Weights of a small GPT-style language model, trained from scratch on English Wikipedia: vocabulary 8192, an embedding shortcut.
Each number is 128 + 24 x the weight over its row's rms, rounded and kept within 0 to 255. Layers, rows and columns count from 0. Numbers have three digits each. The size before them is the row's rms in percent of the matrix's.

# down: layer 5 MLP down (transposed), 2048x576, rms 0.0697, rows 1417-1485, columns 288-383
# up: layer 5 MLP up, 2048x576, rms 0.13, rows 1418-1486, columns 288-383
down1417 096:126081097156108130148116157154142097118127136118157129081078159141148110115124118110117138119130134054128146128132091144093126128065127137107085118108137126111141142099142104119109115103125126148109104133139053139183181091106161130077185133120126117124098101146119134139093124087140129098
up1418 093:163106099153144101137113138141098165125122123120116098121145124165084119121161134147105123090146116141122145153140151140089090126122130124130125107137074114094130159112124140113166114139119145113153147117133160106181116128137095106168078140146117103148130090145169139102108120118113147118
down1418 099:121149162125115142146056096125160176119180111176131133087187110112131138067164115124096098080121125143097092180120099181119125102128137124177103125134126106155143131100108165114138123133117124142116111145120135124140116163146161096178102149150126061149132099113145135146141129113142116117
up1419 100:103140131138086125136113149143117132120057130095117112138078122159067098122102106133124102149137085128150181167124113121101120103150124114150114151079080114123128117100090092120122120140126133129195175113144099117135122115084147167131092113092115124164156124127136084171071124110124108149
down1419 107:167148148136133127131140127152118147140096103147097162140123138158123184152142142129068115115129112141093127155117119165140129120152137120099124137096111099135173097122102139101129126078165080109151156160125145113085124114093159146110119108138097103136127124080110154134140134128116138139
up1420 098:096141114120120067122140118170138128089128073128117120096132149111143135114129149144124118160149182126104162141083130129137103083136168168168122112125116100105158169110119082153128128132120149101124188117141138100101154151124106120118141124144111077108112144136156109152120160137133121123
down1420 096:138115125151091133136113135122153085060169088133124100118145118113143155076117135143140120119137132103122159131123088127098108139128090165124122130124174091117116117103125095149133143090104142112107145153136121119145142108167108131119119097183140100079136133150128100112103136119107120109
up1421 125:140171151130160131120102168121106135131155121134103094102142119123099153116106130143121095148082127149153118151138124145142153106151150151109122139105177145139151115091148123140132156106119126156152078170136114099132114154112146086124119133130176108141134104138177149111204141094152100144
down1421 129:113162153141101102128113174118107114155123180107105158100131103146092157094122139128079124124109100164121127129152123070120131108136140139149094143139136069131151157138085150127127158153142091152111091095098129128122159151166115178150116098098107104183127123131119151121124108109139130102
up1422 104:115131161168112142115155131172133134099135145121126127151101074141127106161156080132118110121130128075136129147153118136141126130170113116131089138126125149189145177122104118136159112138134108129133158117137139145130153104081101116138115140161081109157174127115115133139129136155119076140
down1422 100:105147139141127114109132150112116093119119112167140134135123153153132146126121134143123124114122162147164146142124098147117097143064095169093125119073131110100141156095132160147119131121140096157139103138129116105159131128093096100125184123112155100149141149126094160120130118141151106154
up1423 115:138182077153116161121130118124064199106140120090112103176160152132105138146113155162145116136100072135151120131098112160171092133141142155124107174120110134119148146139143115148133120137156129120138160170127161113126124138111126188124098127163123109106101092116131143119112138121133138112
down1423 110:147132111117147145130154148130102101150120085155111147143140099115107119159120143116108120162112116145147180097138136157129092146159119176150118128146076124129125132101129141148113152109138158121126124168102122146086106123093119136128131100139091153165110157143094145130101139152128091111
up1424 095:138092131163169125144140112180162093094128121121137143119134114137092146116144149079147161122168105120161095115132151142136115156131133179116102096168133153115137132149128138118127126090109172127159139139058141116111096103156092114157153124097126124156102127124130109096139120102136120148
down1424 095:122158137139061118105102147125120109168153080127149113147143114115138147069087117110098165122126091153147105131116157125119090109135111136136155083116098134130135099129090145148099126108100153134129148167158157105111110130171130152137131096116166142163180130070108144144175137128154108150
up1425 100:141130110099145176120138140130146122121153139143135159143145112130083159114096179120146112160113117123164138178079110185137086158117133142123181124121122132121110070140170145127145086067117134122119133139164136133127151128163123108144178111103129146179121156128101114089129106131134141124
down1425 103:097081131114125113106171147120165130165114125145115100104127111123109144132146116141154136131095122105111109132097093170126088085157144118071153100094110103133117133125123128145143126163124102109134149115096097145136112116189133122162152145143128131103137104119144130134152112138180164126
up1426 095:087104181124137125113172117124102110137131120171122119119096120170131129156116169163157088133129157134118119112116144133129069146118126169109145117154093144119099141140132139093118114126161124110097141145108144136082168119096127126121108141140167118103125175147104067127112087155130114137
down1426 094:152107155122141172181090099144155141107121134128107169109130103129148123119139090162104105107118091124131145147122118128115148158144146115116125135170127151151148141134125147105120136142149122117145088152152148121106133149142133106152111094153165129120116125142134117161097134098120137138
up1427 101:146164139114129115144133160108083073095160102137175124131135101096111127127153119104123105140167116135153130149128142137094113141115180113125093148120146129112145148128144127186174122125154093127145188123126141149169135087115141136096124128118095111142111132122164069123150133126142109133
down1427 103:154115131127138110137142160081121148151181115134156084163126132078134110118119118091089115104112140125158129138123134125131150147133119148086091116153126140161109098139149125160146143118152092155169114105133100155159091061124110111080107137082140155084119103143122116153158075141161130089
up1428 098:122109138143151092117140167115067104157092075150144100180166172133129086094145149147121105103141136144123152131108175121126121081161147138099135129074115098113134138153137189096111156141135104120131146130117118129142151150140125129145127106133139174097141123135150133115126128147142130160
down1428 098:098102131169148120156147164152117148170129113126138111137114158137092150084146124145125133137081128160133153126148116138097126099129182115107139111097133119110125134119121139138083147121105142131168124167083165125122134143122147120165147132099113147148123135097106106163176143105100124082
up1429 097:122119151153149161167211155101103116091152139119114072095133134114141141115144146125138148137134104149147099096144112148105083160147133169105141113099101152132151101093135131172137144126113131129104135121123139115111111103157099153131148141116088146159120110173134165132123122109152148159
down1429 094:159144129110123151103141151109136165104144158099173123149133141140145041160125074135114113123156126149087156121152112114144131111134112150118111108143108123124138153083136169154171135132146176169046118145131155119099117155100154141155117144116164110129118124142129104152128141128172111124
up1430 106:154078170083122093134150089102120058145118124141143128197145134165142122108134122140145104106168143078123159116103118169119123109104131103119149123145147163146107169144132092118127148140137154107146094150150089124134135104135135069080153106135114146137129163130146125115134170136123179151
down1430 109:154103129152141078125121098133142103159157085135103125147147103116138142108119137120146155128134137158127170128118127112173148110144086120120144120158131132107136137116118134136116112124198147122094120103168114114099118115124115138094136125142126127119099107137124143136105157152076138094
up1431 106:083116095103110185135094146161111139111158083113140108161134058097107111094118111111097115136149098143111164077135073166180124138164111140126142138104119142113133152083139084085145143122154154123106140080096108120125143097110114122112127111116082133151143126131119095096084111133161091134
down1431 102:142164125176122117115113118121109114119133111110116071106143092065110099095140112132122087119116106109164115098078132133136107089127087087123114138110116131123134165129108122114145134139161133107106136106125116100149122096140106095160139118123090150157121128133126112179133105166088071130
up1432 095:096141115143058135112118110152136151125093146110107142138119119157109117111143179133120133127125121120125125133116161129110124108116114069092142103157118090113092132073111157157112124193141106097123152139130142166172135140115119126083124106133140150148151125137154128159158082123181121147
down1432 100:097124106150103111117149105141120146161131130097087104122128099114136119154112131141145134145144124143165148120145123151102099143144143138151142133126114106149159151126164139131125133135174109096143088093124123142176129091054134113145148124138096127129132133127131110112123156130151121159
up1433 099:161121122098098166145103141114075133121130110128145116130130114145168129161139158103118100113145155169153108101131167173111092154114184122079117096112090131113150121137118124140107137143136118135158103121137114109128093188123106133108122089111137147127100116141135112148115106130127184131
down1433 092:157098140117122132124096146095115130137117139147157107124138131157150105092108156174120121092157134091105115163142138138097134147165182167129140080147102118147133153103088127137121148114110104123163141108129131116103158132090146136100137152076124107116122093153150099151088109099165152113
up1434 102:044136152165156108110124166125123118119097064091167115128151154159098135117084114139153135139139092110089148136177157151109144128133169147142150138095157185106133110180087101093086132149126176159164174139183163105114109095181105130103115124152092130086097104108136136128152134180117115100
down1434 107:154121169142118146117143116149141133127146101139135138173121132109104138122135126119118112126080150141133136137127135098151135142100149118180112142128141110098132057191110124098160097152167117135115135177148132130141162100133124181168139107144103128156089127137101123127197153090139127150
up1435 105:100133078133103130165087131155143108117132148112140168122092142157170102124121146119183136080140109107131124104145130166142100167156106149144111117138111160103125179121132102156118143137127110132128130136110141153105130107113118112137108103162136116136115093144126142141119114109103121148
down1435 097:133120132146130138106147120147155109147050171109153118154086135136122088137135125144143123104108183120118077088120143161169156145091090109133142140122126134107153125158146131131089129099132096156155143151139104121122119083120105150156131120122121089147110137134121176116155116122142122139
up1436 118:120140098173128158131147139120114117132113124115127125103137121116151113167117117162134139149122120113120151124130101167112126131139123146168147114113175100132097098103150107132128131142096087124106095119074150137153119153071146136153088128129168157112149113135141105059145152087142148092
down1436 114:117119116171114145162110139118150094110103151148142124146143137081111134124095089132133157150155118073125135131109076149075085134163146165152123097142136090113144111135137108146128135120102119104067138131116109164116135163109138126122137103124088142127088092156117140170145152130073146117
up1437 108:147148136128134183142091131121132094146107087116160127159120153144148128135111152180185136151112131140152139109110094103168073137119150099135138102130114118120062151098137086123098175147134114107138094175142096194170136100122135099149124153178148107121154121113127089164121129159124147123
down1437 106:128086117126072122128115133097122072133116103140124150123095139094145100164147163118119118186130092155094139136103148105148131104090117102137108079109095118112132147129110080141124124149095150150138155103127132160129159126095120107159150138153086117080130151138136155131109094136146139140
up1438 094:149137134135167110176154156136120111141131111099112125115145148152105107150155137088138118158116107114148096141109171094169099134115097144178124075104133101144095168120158157109083091141087143149130112078113153130141103138129090121109123123142124101178121084141113123109157094168161095111
down1438 091:092119146119109163113091131152122109111140131107156133151159121141122174166115124123083141138137108090134162144130113129118118110106140145141184127143137114113125144115194148132185107107114150148138117112127164125158195115129148118109122110112171144113149143121107142101114142066149131146
up1439 107:104158120149115110160093091130097095121136127130117137148088103130106134117116160131138116147081119111132144129119137136147146152075119133132137113102136111125130093122120110159127126148144096078135084152118124129108160140149145128147112170106131159154117148085131095151159156122111153130
down1439 118:133087164101124140119127151110101165165135118123151132124129129102131108166125087123178143118178166142130184146126111118088158123150120129153115115138179172168112161124132132149117111157115132106140128177074121180104185171155120117184134153141098124147105135124119135129147103150138110108
up1440 095:088124130148120134134133128118122110146113109084124093142121094102112097088116153106095137133103181151142145103099117145125138150105141111132128127157138140164108106132152141080109108097120127181127149103158133126090116110078117115127127172123144160122124147124065170140104123125127141082
down1440 093:145132106157122135120183147121133152187110134145120104130151157150144139082116104122101106129055133123120081113115147098086102101093121132124124091081138116187104134103161127113130061146083148138119171118131139105089145098103122126114142148149130108166174106148098129117097149125143118110
up1441 106:141119113112159102099154140113144135119086121108090113088132126137072132133158109115147131090159126194173125120128105148114110145130126120123111138113183143132121155126113130146107144118122135120089123135119144131149128124181140121106113118124107132140132073150147098121141082128135139141
down1441 108:131092133078158119116124135112155107164120176135083144129155179123116131078166129116088113125138135093165162110148147144102126140111160139109119124106095124150164095090111147109144119125154154127125072157142120146130087120157162137143162139136133089099070127145125143126165158105094082096
up1442 097:146116161103150124131144116151120061138075117121141165129101142167165159121081129104076117150142099100120125138124144119111135127097096074121110135123093135136123150107119155151144130122131101179133144113172107107144103102131145166174128105090119087109133116099114166132136113139120066131
down1442 093:169122118155136126163118114126134149094152117109144183131119116099108155120106079142128084119138113093133172138143106160151150140152163101125132163165137148152066111136125129133173085119107091136090121118099184098109142141121126093154203129130162135053151102103108148141080107088099120140
up1443 120:131147109136165134112085113120118143089140087145094107176150117111128111117123170126121134140099130106094126076122136102113131133155138079113092131076110122164098147095127119169125127126159127147162153120094133130069180152114137165147122153135087154171162165174146152152089117114095130136
down1443 109:117126128144107154118087159152138153100155109114117175078149107146121149132111125133145135072144110138157151138138128141129100155094121088138137114131129161158134154079126171129143115113115157118130153140159108093137094173139167169117137136111170099114146107136136100133125135121129142136
up1444 111:145133103130174096152129136122113134143148104119101097163131128135112088128156094143131085115119101139138145103132168118169152118143102096080096122115167125110146117117097134174116099139125104127095121146167146145130137172149144145141130058141186121108115118158118123167119149163152105139
down1444 111:092156132164091123146157118141161135197139119089116179105097157109153130143108121150157113113137168128156129103120125121125116106092094133111152139114126161079155098171156164145138118082151124112129153102107166149137126141121111118174133143144153100124108104085154153135114113126122145139
up1445 100:112164144108137105078090134131135142124129148131129119141150141088130187115139136083143128139151137139121162124101116121100122124163112162091155157139115123104140155155126155102148141092154128104110106100099137130085136108091132098091130170139148106133153114122086116148169137119140123139
down1445 098:125151162118095116107110141124147147154134136120155126120118171096132130107177141142186120176088140105106189142117176134112120150114158148117162138087141106128138143113151163123130145108128114134125139110133165109150131162090117059096140154120112140107127127124102086151150102158093122139
up1446 098:125116163124091141144111119145094137104129134121106141074121094100156144108204140111106144104085154105133117154122130132130133145135115094132140194137108131103122075136154139135117110091108133147085131119127150132071112103146130196118101108139148196132118090141105127124135102124131138146
down1446 099:120133149116101147175153160162121138125124116107167135111097142101123150141147124104106126124120163167168114106073112151140149127138077099134139136165107118154122088135101117131156127098111100156104180106115130102100091100123131131129127128093101134163118137110107162104116156137151098136
up1447 096:090162136148143132149105118112112138130156145163094180133110082140101127139110118139121130142111100156113139135138107140122169145152135162154162126113187142131115151125077167137154108138157129085149101120145152110112141142137119139121167089116139112164136128135139146068143110117156122105
down1447 090:171094091149126173137142098126138134158123139115140136125103086113144073109125134128120123140144109086148173125086158121119117108102128116143144062107143113092142122134123130133138107167026103168081159130183153132097125162083090129155144132155080124123103155126128124138104132135120137152
up1448 099:153123133149149112160128139137083172143145128099181133114133120126135111114133140144102149134165100105124148124137122147088132118172161105158133120093117115128120155116157122141148124148148111113090112146101161103103165140105143169138141133139110154085146153119076090139124107102113112160
down1448 101:176138108128137140136123142148111136151119073149186152089132100073153146112123137114100127134146111108150129147157111140096150114164119153180127087097154131136126136130172100159150112143126088116105110117102148108122088185098159179131120118123089148119123097111146119128083120141141135191
up1449 096:120107126102116119133126125134102108106100107133126131143124152138112070102130142118092158114168145119154157095121125115132110107179112099164144116122134143130073168131125103091088126131133130122144151097142142118161111173118145117088101110144136076133095151109144146158188148104115153097
down1449 091:097134106104148110189143136117112103133104150102151128145136121209126141097141109135090154119146128153139109127153123168133144075150095091157087105127126132151132102135139137181111140145117128107146132181139101130125119148141121119097118120102110141132106168131144127124107128106126141158
up1450 115:109109101161124083116112134149138118120121139076162106127148165098120130121123095147130142154139120156157133129146148100096124105161113147135120142097127138176130145135110149104158142098127133089118096163106144123140155133120112124124126134100118168099165151149113146144119092092147134141
down1450 102:144112118175074123108168167136165175153146114140123151112167157143141159154102094121136117101122096133156144123132112128165160136128162122151112119126104145125119109156118128142136133111113104105139141118113082159146092133157122132132151125147124123160138124089125105163121132140173102128
up1451 103:124088136142103137126078092102115139151104169135099152120130125132113134139173128148136145099079103168121097089154109125146155109185152128115098122121112126140118110148126143130093060124130106094086118132145118119067124149099138132112107135099107070129120141128179117143151130149139116130
down1451 100:124106131128106130118157135169111146127144079129127153147106139138130128161150053153091140123124130140140131109139167128162135157131129114161133132118135160043155170145124133115111175138139133132150162099098127144151157107173126152135091145074148084111118116127158126126154168094143144152
up1452 098:145119117151149124163102134172100136064175178150134144170166145108178075107147161135117098143124174159103158138130165142129136123146101132123115092126159139094173126135147125094135110135150120142137128138173109112115106185140099142156163133104144101132138111138164141130164124129093108141
down1452 097:128190170140102133126135108120100164124143147124124114108159165107119090135125104114113081136124149117115078093130133152132117145133138150154115105127100128113144155142143142138136100102113125182116128145144091147096114123136136156136101160112091133108126103177127103145123102118095114091
up1453 100:129117123163100128159116140160155130110141114161170155152118107114139129083165122139166154129117086144107151156134164125109096153140113147138149100149099124141124126075121086177118102116155129124088167127161142160143100165118119123152122106123116118152112155112146133086169155104107128132
down1453 099:098157158125127109128123119198143138144146146124145115135142150128142109107141123120184088133081133136121145172141134136133100147124101140112180166156101154129127110110135155141120152170174077130120115156129124140149112114121108129116109125140086161140105134089095128095150098120113115140
up1454 104:113128108158146133150152086131129198116102150132145104129135105186123135080131107132159104109156135106123160129125182136131138123172141140146136143141164178158139119086156140111125126101104142096120094149166117127163126129084154156140116177176115129088133129130090085198132159105096141136
down1454 104:106094134141105172172121112117123179115118161181123081116135152181121129192129118140088143143138116140161121127110143125145104173161118136157176109123132158150144137116175110074140134123101141139094111109136139092177149172148134116137172098132122081158115129104132125138088140122087164142
up1455 066:159129153121143093141138128142112144173132137126091124098133111112113121115100106098101178165131165094210121134102083086130144164126171136134137113071135124106132156127095095159095138165082128130090135105100123118103124111165110107133121146143140082103107127138122119118155105081091111167
down1455 063:119150106147152144129107177121138111138151138162135133116123079107119130134088123110102148187094147096120143105122136159071136119146139127089076120141146144109119160056133102124133145156135142114113115172153128132115128122156141084180132156117088112107177149135153148085099134138135132096
up1456 093:146155135121162163150145142080111071130096135123136142152167077089122120091119120097141171140155123148095111150116146124144096121103140113192167116103134149116141136115150122148143106107142141116139154158102082104163081118145113133095118125096167181128075124115125127172109158124111114113
down1456 103:127105124113128161102103152122160139125083146114175111160112132117159114111095145146134088146117135162129124090120125125154148104156132105153136155129129131121132114146144116137108168149120129150081098158129109096126097122152133137114129118131143102151143066109189090137125152130163137108
up1457 102:130146105166114119106130093111125169089153124195161116133125094075151104129108124138154132092131171110115142151078133120135113135156102113150139106143150133150119181127093096185147145093184116152150126139140126102139126152158081124155116140132113118134108101129101155135108141067113108093
down1457 101:131158106094152187117100140130123098157118146164127112153140115088152121147126131114149118124152107094159135118116187154155112098139115117161125127161139089123133156144113145130128128100133143152104096142133077123144130082125123145132149140117086138166109097098132142104078092102099096114
up1458 102:110136098110136146147147134139065159137129153128136066108142154152130126134117114119155159126117131099107116123150115091085144093171157112118136156182162119092189142117142089134122141131087097109122127103160121158100135158163144151195122124148113102104094150161112152138177140127140139112
down1458 108:087119116160129166110146091189096159104125115125132120126167121104168094170109167141164179150111116103102144122119130111108118119146127158154133137141130121132143156139091118101114158152105097136099108110130121120095103129119119139120134152095134159066144117157120143137146125129100109107
up1459 094:110121162129134123095138128139154112108115150131122139147151152112137076111122157144162114126158167128139138143108148104099152119094169137109143140116211122102114170163147119113093114115109117148122165131149153147158106151174148140154163136106141171104149122133159137141134126145129135132
down1459 099:118109165095144136138123119135165134078120116122131074136103151170137090094094138154142132124099137138120087108131116126111128145080165089106143123133123123139133120127131163143147079102144131150157134083138136152102098095104116120151143096130141178127128104070136126109151113110103124152
up1460 098:207137121117153136139111144158108069138149119139124148126099138104096141082070149150124131124081152145132106164119152165106119129144151104106107097106117125112089135147098136140165131105116116120162040149146151119138109137156108131104134133120121093062101137114135098082128129186099118174
down1460 096:165124130107119102073160117065151162132101162130090131142182061141116115133125127110120093136104120103125124156168115153118128138099141120118111100088131140130112107134117143184127160119106111108111100114077140119116131124119167148116153150122146117126130105130135091070131108141130124144
up1461 107:114142184164159068075159128113115136152147127116161115149117147143095118147138127151110122139143133149115125130111111155132120130122124128118139169102110118145165155110080106183129141124119136118111134102166117162121140156117133107107140106123092102102159153126103188106128130124146092142
down1461 102:132122134133132143098130165156147195112137151123117118147164111161082177141121133140128146096145117178121110139176113111186116132114097168102114111131124119200084152071102166130108147066178111150145184117112103144109115147150096128126104118122155149110101135096114145129126112089141177133
up1462 088:125094160138145143079147104096140124131120176134146164134132118128143118118108157139119098119118101067134137111089141120121164120103113134129128125101116108118158110171144096104146075109167118126110153152092155102127159137136142108152129150147146135126146140106121108119153105185172151142
down1462 098:090110132083160160151117101109148113075147098115099148119149110129098125136110110124144072142108151103165133132118098132118138156126160128100133171152148123100141144176099125128163133124131112114084102149114107134149130103098159111165137160101125126170153152109143097090137066156140108090
up1463 093:111157114158152123116163118119130088130126150160094132121152115131171101115111147119114097142130117111088132118114139100176116140169124142095130139076142129132132071136097114128113096100095109139066114118124164126146139112083189115186092130141124130091108130127127131095114161156138104158
down1463 089:114140108149126151128163095091130112147108091134104110145123120149107068145141126110149121121124139141142096137108123087169135114146137153088133164158164122123128063101100145119134121122113130136097158105151074128134143146157121146140123094096128128124127116114144130152156129166135135090
up1464 107:180160089129142117089152122105139112136153125127096136107114134146122154115082158162148145126103197125122146163136138080169101125158182126108105142110121109134082076117141117135173132118136128121133106107143105104123121142145132129102090158081068082149138108113121150142098102153166157116
down1464 112:095121050116140140122099133149095155155105123137118106115107056092135149147154163151135110129110170138141122152123120141145114091100111120101146107152148086163127097091120152154162125150158107120128123113118153124114115102140142142144106149151126124132169118151162087133132154095117139152
up1465 104:101140142155191141095146135167089165123103138053114143085126146113126155115131157128146131109121112139172148124116143126100109083135134152123128149107117096111061138129170102140134130110109125141073107113107136124108158170115147131123142126075124107158126119121146173167137149111163107127
down1465 103:158154130110112097133113130101144106084143124084153117131123085140138104147159141067113123142127155174158149124150145129154136148119080111114165101104142136104134093153138117117120163103125147113109084130132171151148118104166099143146099132134083145142141095138103124136112164137071112133
up1466 099:160147131166120134110125146166137092073154124117101143122117152106117104078090143108172114095118165145127119166142107095079107138110112134162133108106163099142161142163108094112118129135132128073131130101120124155131113124092127078126148161160199120117121125089112121122157160120097074098
down1466 102:106086073083131127087124100128122119117128133132123152158103138112118105114116154123147147081177145119122137157088144122126129120152175133134160113104155122074126123135131124094111139143084123148120132110142121086135111152162105159157098165129120122173097132137142103098140145120116123146
up1467 095:114132113141118144143087126089123129152093125141154139120163111134136158100096133138131149118050103145098098124104142133119118148156129138135146122118131136142116150160095130153136152118212121132117152154100109116106153131169122156115126188122131104175116114172152101114079119128160153140
down1467 093:115110155142124125126141105109143127148134132107097083143134106185162146131117094106108154076100152154143154148120162135106154157143144145136116142141129144129152168130113160139133093107150096095128125171124148124179174091162132145131079190144164098168131090155120115135115151127113141137
up1468 097:159144102130128112126134160111095134155109137132145142125145125125158138165116132087136111134166132134154134075105115095123098122119124143150169072036113143104166180098149068170113148118138129140173135125134122098123126103127125152124128127150128133119132086139141107113118120119121138136
down1468 088:151096106085126137111124128119141121094141111146155124155118132142155146111137106140134143093141138156118125110141110086122141100123144153068118142128155133134131122129106120088142130145119156122089136119126122110119118124075100116096095152145101161110144151161134139069136126109092127102
up1469 100:126148116117116082149122169114161137128155087143098083127166140137143113122105105104143142149167097194160156120144129079117120141165097088115081141153142127122138171138165127124140093139134142126101123114154125127116098172102150158111183118136093113133141123088134138186140117162068155119
down1469 095:113148115148120089086169141121139135109126092090123108128162150131140115114123118141151153097148138125145128123096144128102131129124081089124136130118162104115132128119130085112144110133152160158149124124086128113141123159105107106135110096158107085135108115137148155165116130101121135134
up1470 102:121107153138126143143124160162110116133148114092124107141149140132144138123138110148124101124085159156083136111103114120117112150145120109106124155130088111134119113172131130108165075148136092147110139195137123127082121114122162127141100163102121152159056158109139093112172112104104148125
down1470 112:119128146120113102126107143129130102133113114121076143095150133143135143110075139168114109122127136159119156114119168161128081100091113145110148123118125119163116116141111162158168127130146135134102154138097144095096121141152142110114137166128151162125116100147135126139110115116118123128
up1471 116:146119100104135090106132149087123149128145138109087163143097152131136116124162115147116122126110099114124179149140132176088138131136137108114140122106126178090160124114179129131128086118149126130104106105126121135149085151128150104124135077121157103154129163154154146125114149114119123144
down1471 105:116093125092099146132156108117156111145133154146099162166070119174140120140141153142124140127103157151093129177133114108112125146130170098114126106108147128108124125163097107104111146089071113127110141098109119134123095121149173146112109101167067097141164110127131141160088155127101102139
up1472 104:109124096094095114149114128117132099135127123111134133187082133108161158100142118148147122147104163095111127078118128074132147140097152096127129143156149094148169121143130136117065144135120122094113152112128117085110158166107127108145116130141158122120088159089130086146080105118127119126
down1472 103:115127123109100096126129156114119148106097175113070136141078101138091097132115134142122121106134165185090129107138126152127141143137105127126151105146098148091112098118110146136098155139169157098124142170146087103143148130157109078128133127140150095108080107093123094115149142154105113111
up1473 097:148120095141140111090122105170146081118141151104097136104161156147110154114114131138128071136149043133108111128148131162110132155139143133149123127143162117131153158092130145123158127120146096124138151114106131116166106108168170159106166121137101131120122123142131147116148180161136124113
down1473 091:124119122118123083126140142137120120110077143160139133104112094148145090155099110112151120149126090164103121140136157117136059144135135130178144111089161084110118122094078145131136095103141104088165159113089161137118147110123189132113140106160127111159127105117108118098101133132154138134
up1474 101:145135133126143099120099131128148147121113119144074098113149132132117071111163074115117143115086115144150158114119117109119163149134123094092125126089129112095095117144095142111086119093133145099109123176119120152133141142114131152144134122112123130068143168109091112137140141109108158140
down1474 108:128144108083086134113149087118158093167154103110159081083119114184142161101121121080079115157165110173087110077148122126113112186151136139112141137132136145133128167118102139138158125120150137119166153126118109117136108106127172107150109152160129110123112110100130095130141139146108130080
up1475 104:108126131141136099117161125116130117122144174117105142156121149071141106132131154128134117153135111161130119096119127118133111116099129129116111137109117130142132108153171135125102108160127137136166094091130154140109119087105191156153093087176112118165155140147158065122097146148121161145
down1475 100:117186164113100101095131148170089154126097139080123155100131125147180096118160180089110127130140083075105143128121112145131133086121152144117090140123110123135139130141158121104140147159150122112130156108128127124127081124137134188130142135141113184146135104097087090163117109103110107129
up1476 100:105145125115097153127168100095149145104143097138108102111125115110092157162136125126166128091124150124149137112126122134123134115099132131125105158154146139129119137123141148185120115135181117130112130115113143098143077161153163137119178104134089117135108134123105121141131119141119121136
down1476 102:098127164153126107109123127105117137138164084113159162107141086089143118127102172072145104116162156088113135095122126112167107123126110099141149139149150129116147146121147082125180105108100136097114120127104103129112140127135115109123120166161129166114096114117161110093130145148123150125
up1477 102:112137158141114159129141138167129101101120106137160121095116087145170133134128094158112072167126109128159063109101134137128125111098196114139126102110176169121130110116120103149149113089115129116084117133130125151121149154167145140142131140149112102110126159145145148112148122121094106136
down1477 101:114115128086133112103149139138159097127113138111151105126092074102137171111108133103095113114116095147153137153080170113151113131084153114116115104101121174108162116182103159132114163127083171125096131122156100134112163137167126126096121131145117112125122147126184148072143150086145105084
up1478 105:149127128151158156135149125117118114111124137127107147152157140098111142108116115093137123132188106181113137130083150145114136140141129163138143123160172076138134089116172127145125129153131093073112131123126130156100150111157112114132140103101174133133147113102135130085131145129114169144
down1478 108:099109156097148120148114165141145137153166112129151113130146125088128110123152094125129138155085122133121176122090144189145101097126102086137162099181106119135116121134174113159133126129115160144127125123129118115131130155130106181137094120183094151100134132137135181118116147151115134135
up1479 099:124118172144115151165139152141163139112126120139158122151137104144132181134159091120134102083114132119143115102123130166138093103151181123103118101094112176127132123143116153086154151135097129152144211092112143118131137146129133135114095132121083107165122108149103168154139144159156105136
down1479 098:102096092107104152137120128130124143145155131147143159080119096142099095095150140168109091115128164134108154147140157187176108149114096141136145146098122117143161129147124129095105154138123148116141133105118126091136143137157106115160116111114139144153166125146103141176119136151092128141
up1480 069:154119110105097111156123105109129123082144123143147124103120106140159145125105123148135121158123125146073165170126115089155130126146111124115119120111107149131149133140129095121162154133125150116135133170137126122113126142169121114181142116121148114155131109161091121166137149087074135115
down1480 074:124136120134132149144120096122147140128107130166155138114121107141159154090141100165191120174161123137171056115162142148163118159135135128111180142122147141174117103152099110108130130149119135169151100141113119103129121117179100130159143111098120155133120129100136091114104109109134135127
up1481 109:108159142145132146157153119132091115129114138167135146187131151130145078085149127125088077152124128143126113114133146105128133144163125182065124106169104106130150125123120101156110122132092124123126144119120131132118114120137066117135135175137118151109120157144144105070151118126129122143
down1481 106:132188094147106106141146084176117133125190101157113092140125123136152135146117116095112121149133161149112117130163128132098143152150115083130138130148096132153136147115169130188138111123118131150119182126132115140146130120098110115168132123124115145140134088097123126149137153119147079126
up1482 101:141132104148147125115150125133164159135134103089136089135186147131113144066126150147127125109134111110139154120171135089182159164151147134089128128128149125160124147082117090158111094100169138129148145119117133137145126116139137171085109139109105088142159129129104153130099139129162141104
down1482 099:141073115143086120072131145111116096135121104160129140119120119135119079128158135160163139140083139114152138068094149127135140140136120095132159120154120136129124112124151132128139135152124128116100056132145182110107111117128120126128107207111128130098141171121107136094127195104130149122
up1483 099:196168160141093124132155112110138138148129095109132116125131088081115133083122063099123122111145179090075103129175135153135145097128097148113137096117154148089146132100114123100110123075115126127137116105141078166138126118172112054109120106177126158125133105136133126149138104122134119155
down1483 106:194129091116131128142104096139110091146114143148110127145125115132115087105166076080134132124122086112110099136135122058110089140084092107108157105114151133158135092124112172110134090146140166157146114108127121103138167111121118089121115113124132123117159094137086117155125131106146135154
up1484 090:142121102145157114114128121091142117156124136111111135101106120093156151125152141151144115137135107101111137101126163158097156105146135121132157147137103136155132140130135133106125122095181128085094074170112136157148149069104118101113140127119170090110113150104132129137105153136146134071
down1484 088:139115095153148096143112134138120153125127111119127097111154133150116104139092130133138135123121148120146105168120130147143164084179102148157108168100116106117159136168144120120133123087096146097140172151158145140141149137163129147111090120135151098160112081119099143150166162157090149149
up1485 104:081130153129146127172125139074126155119059114128142107133120128129145116132093146125095088116126151115096139145158122115115161127139114110112106111125099152169100109104127144117166120141084136138141109122159150142170175125139087141133181125150126112146112118086129147082147097139106142093
down1485 109:164122141087125110160173160123120144173112102117131144151107091147133132131134139133127092146158136103131162125093162117112140127119140151102140188144099119128156122096128165154176165117121113147126111085129178151108109131114105102135136151117145109182105124109129160129150120144102157111
up1486 108:075147106140084123153132102124124147104164123123101134104111141113144143159169107134149146129144079120123140141136078094113103132103111123170113116139125159147105104086092143118121137116121168124099074158156121157134166113128142128124110115175087119114115123093139125110130103130055112115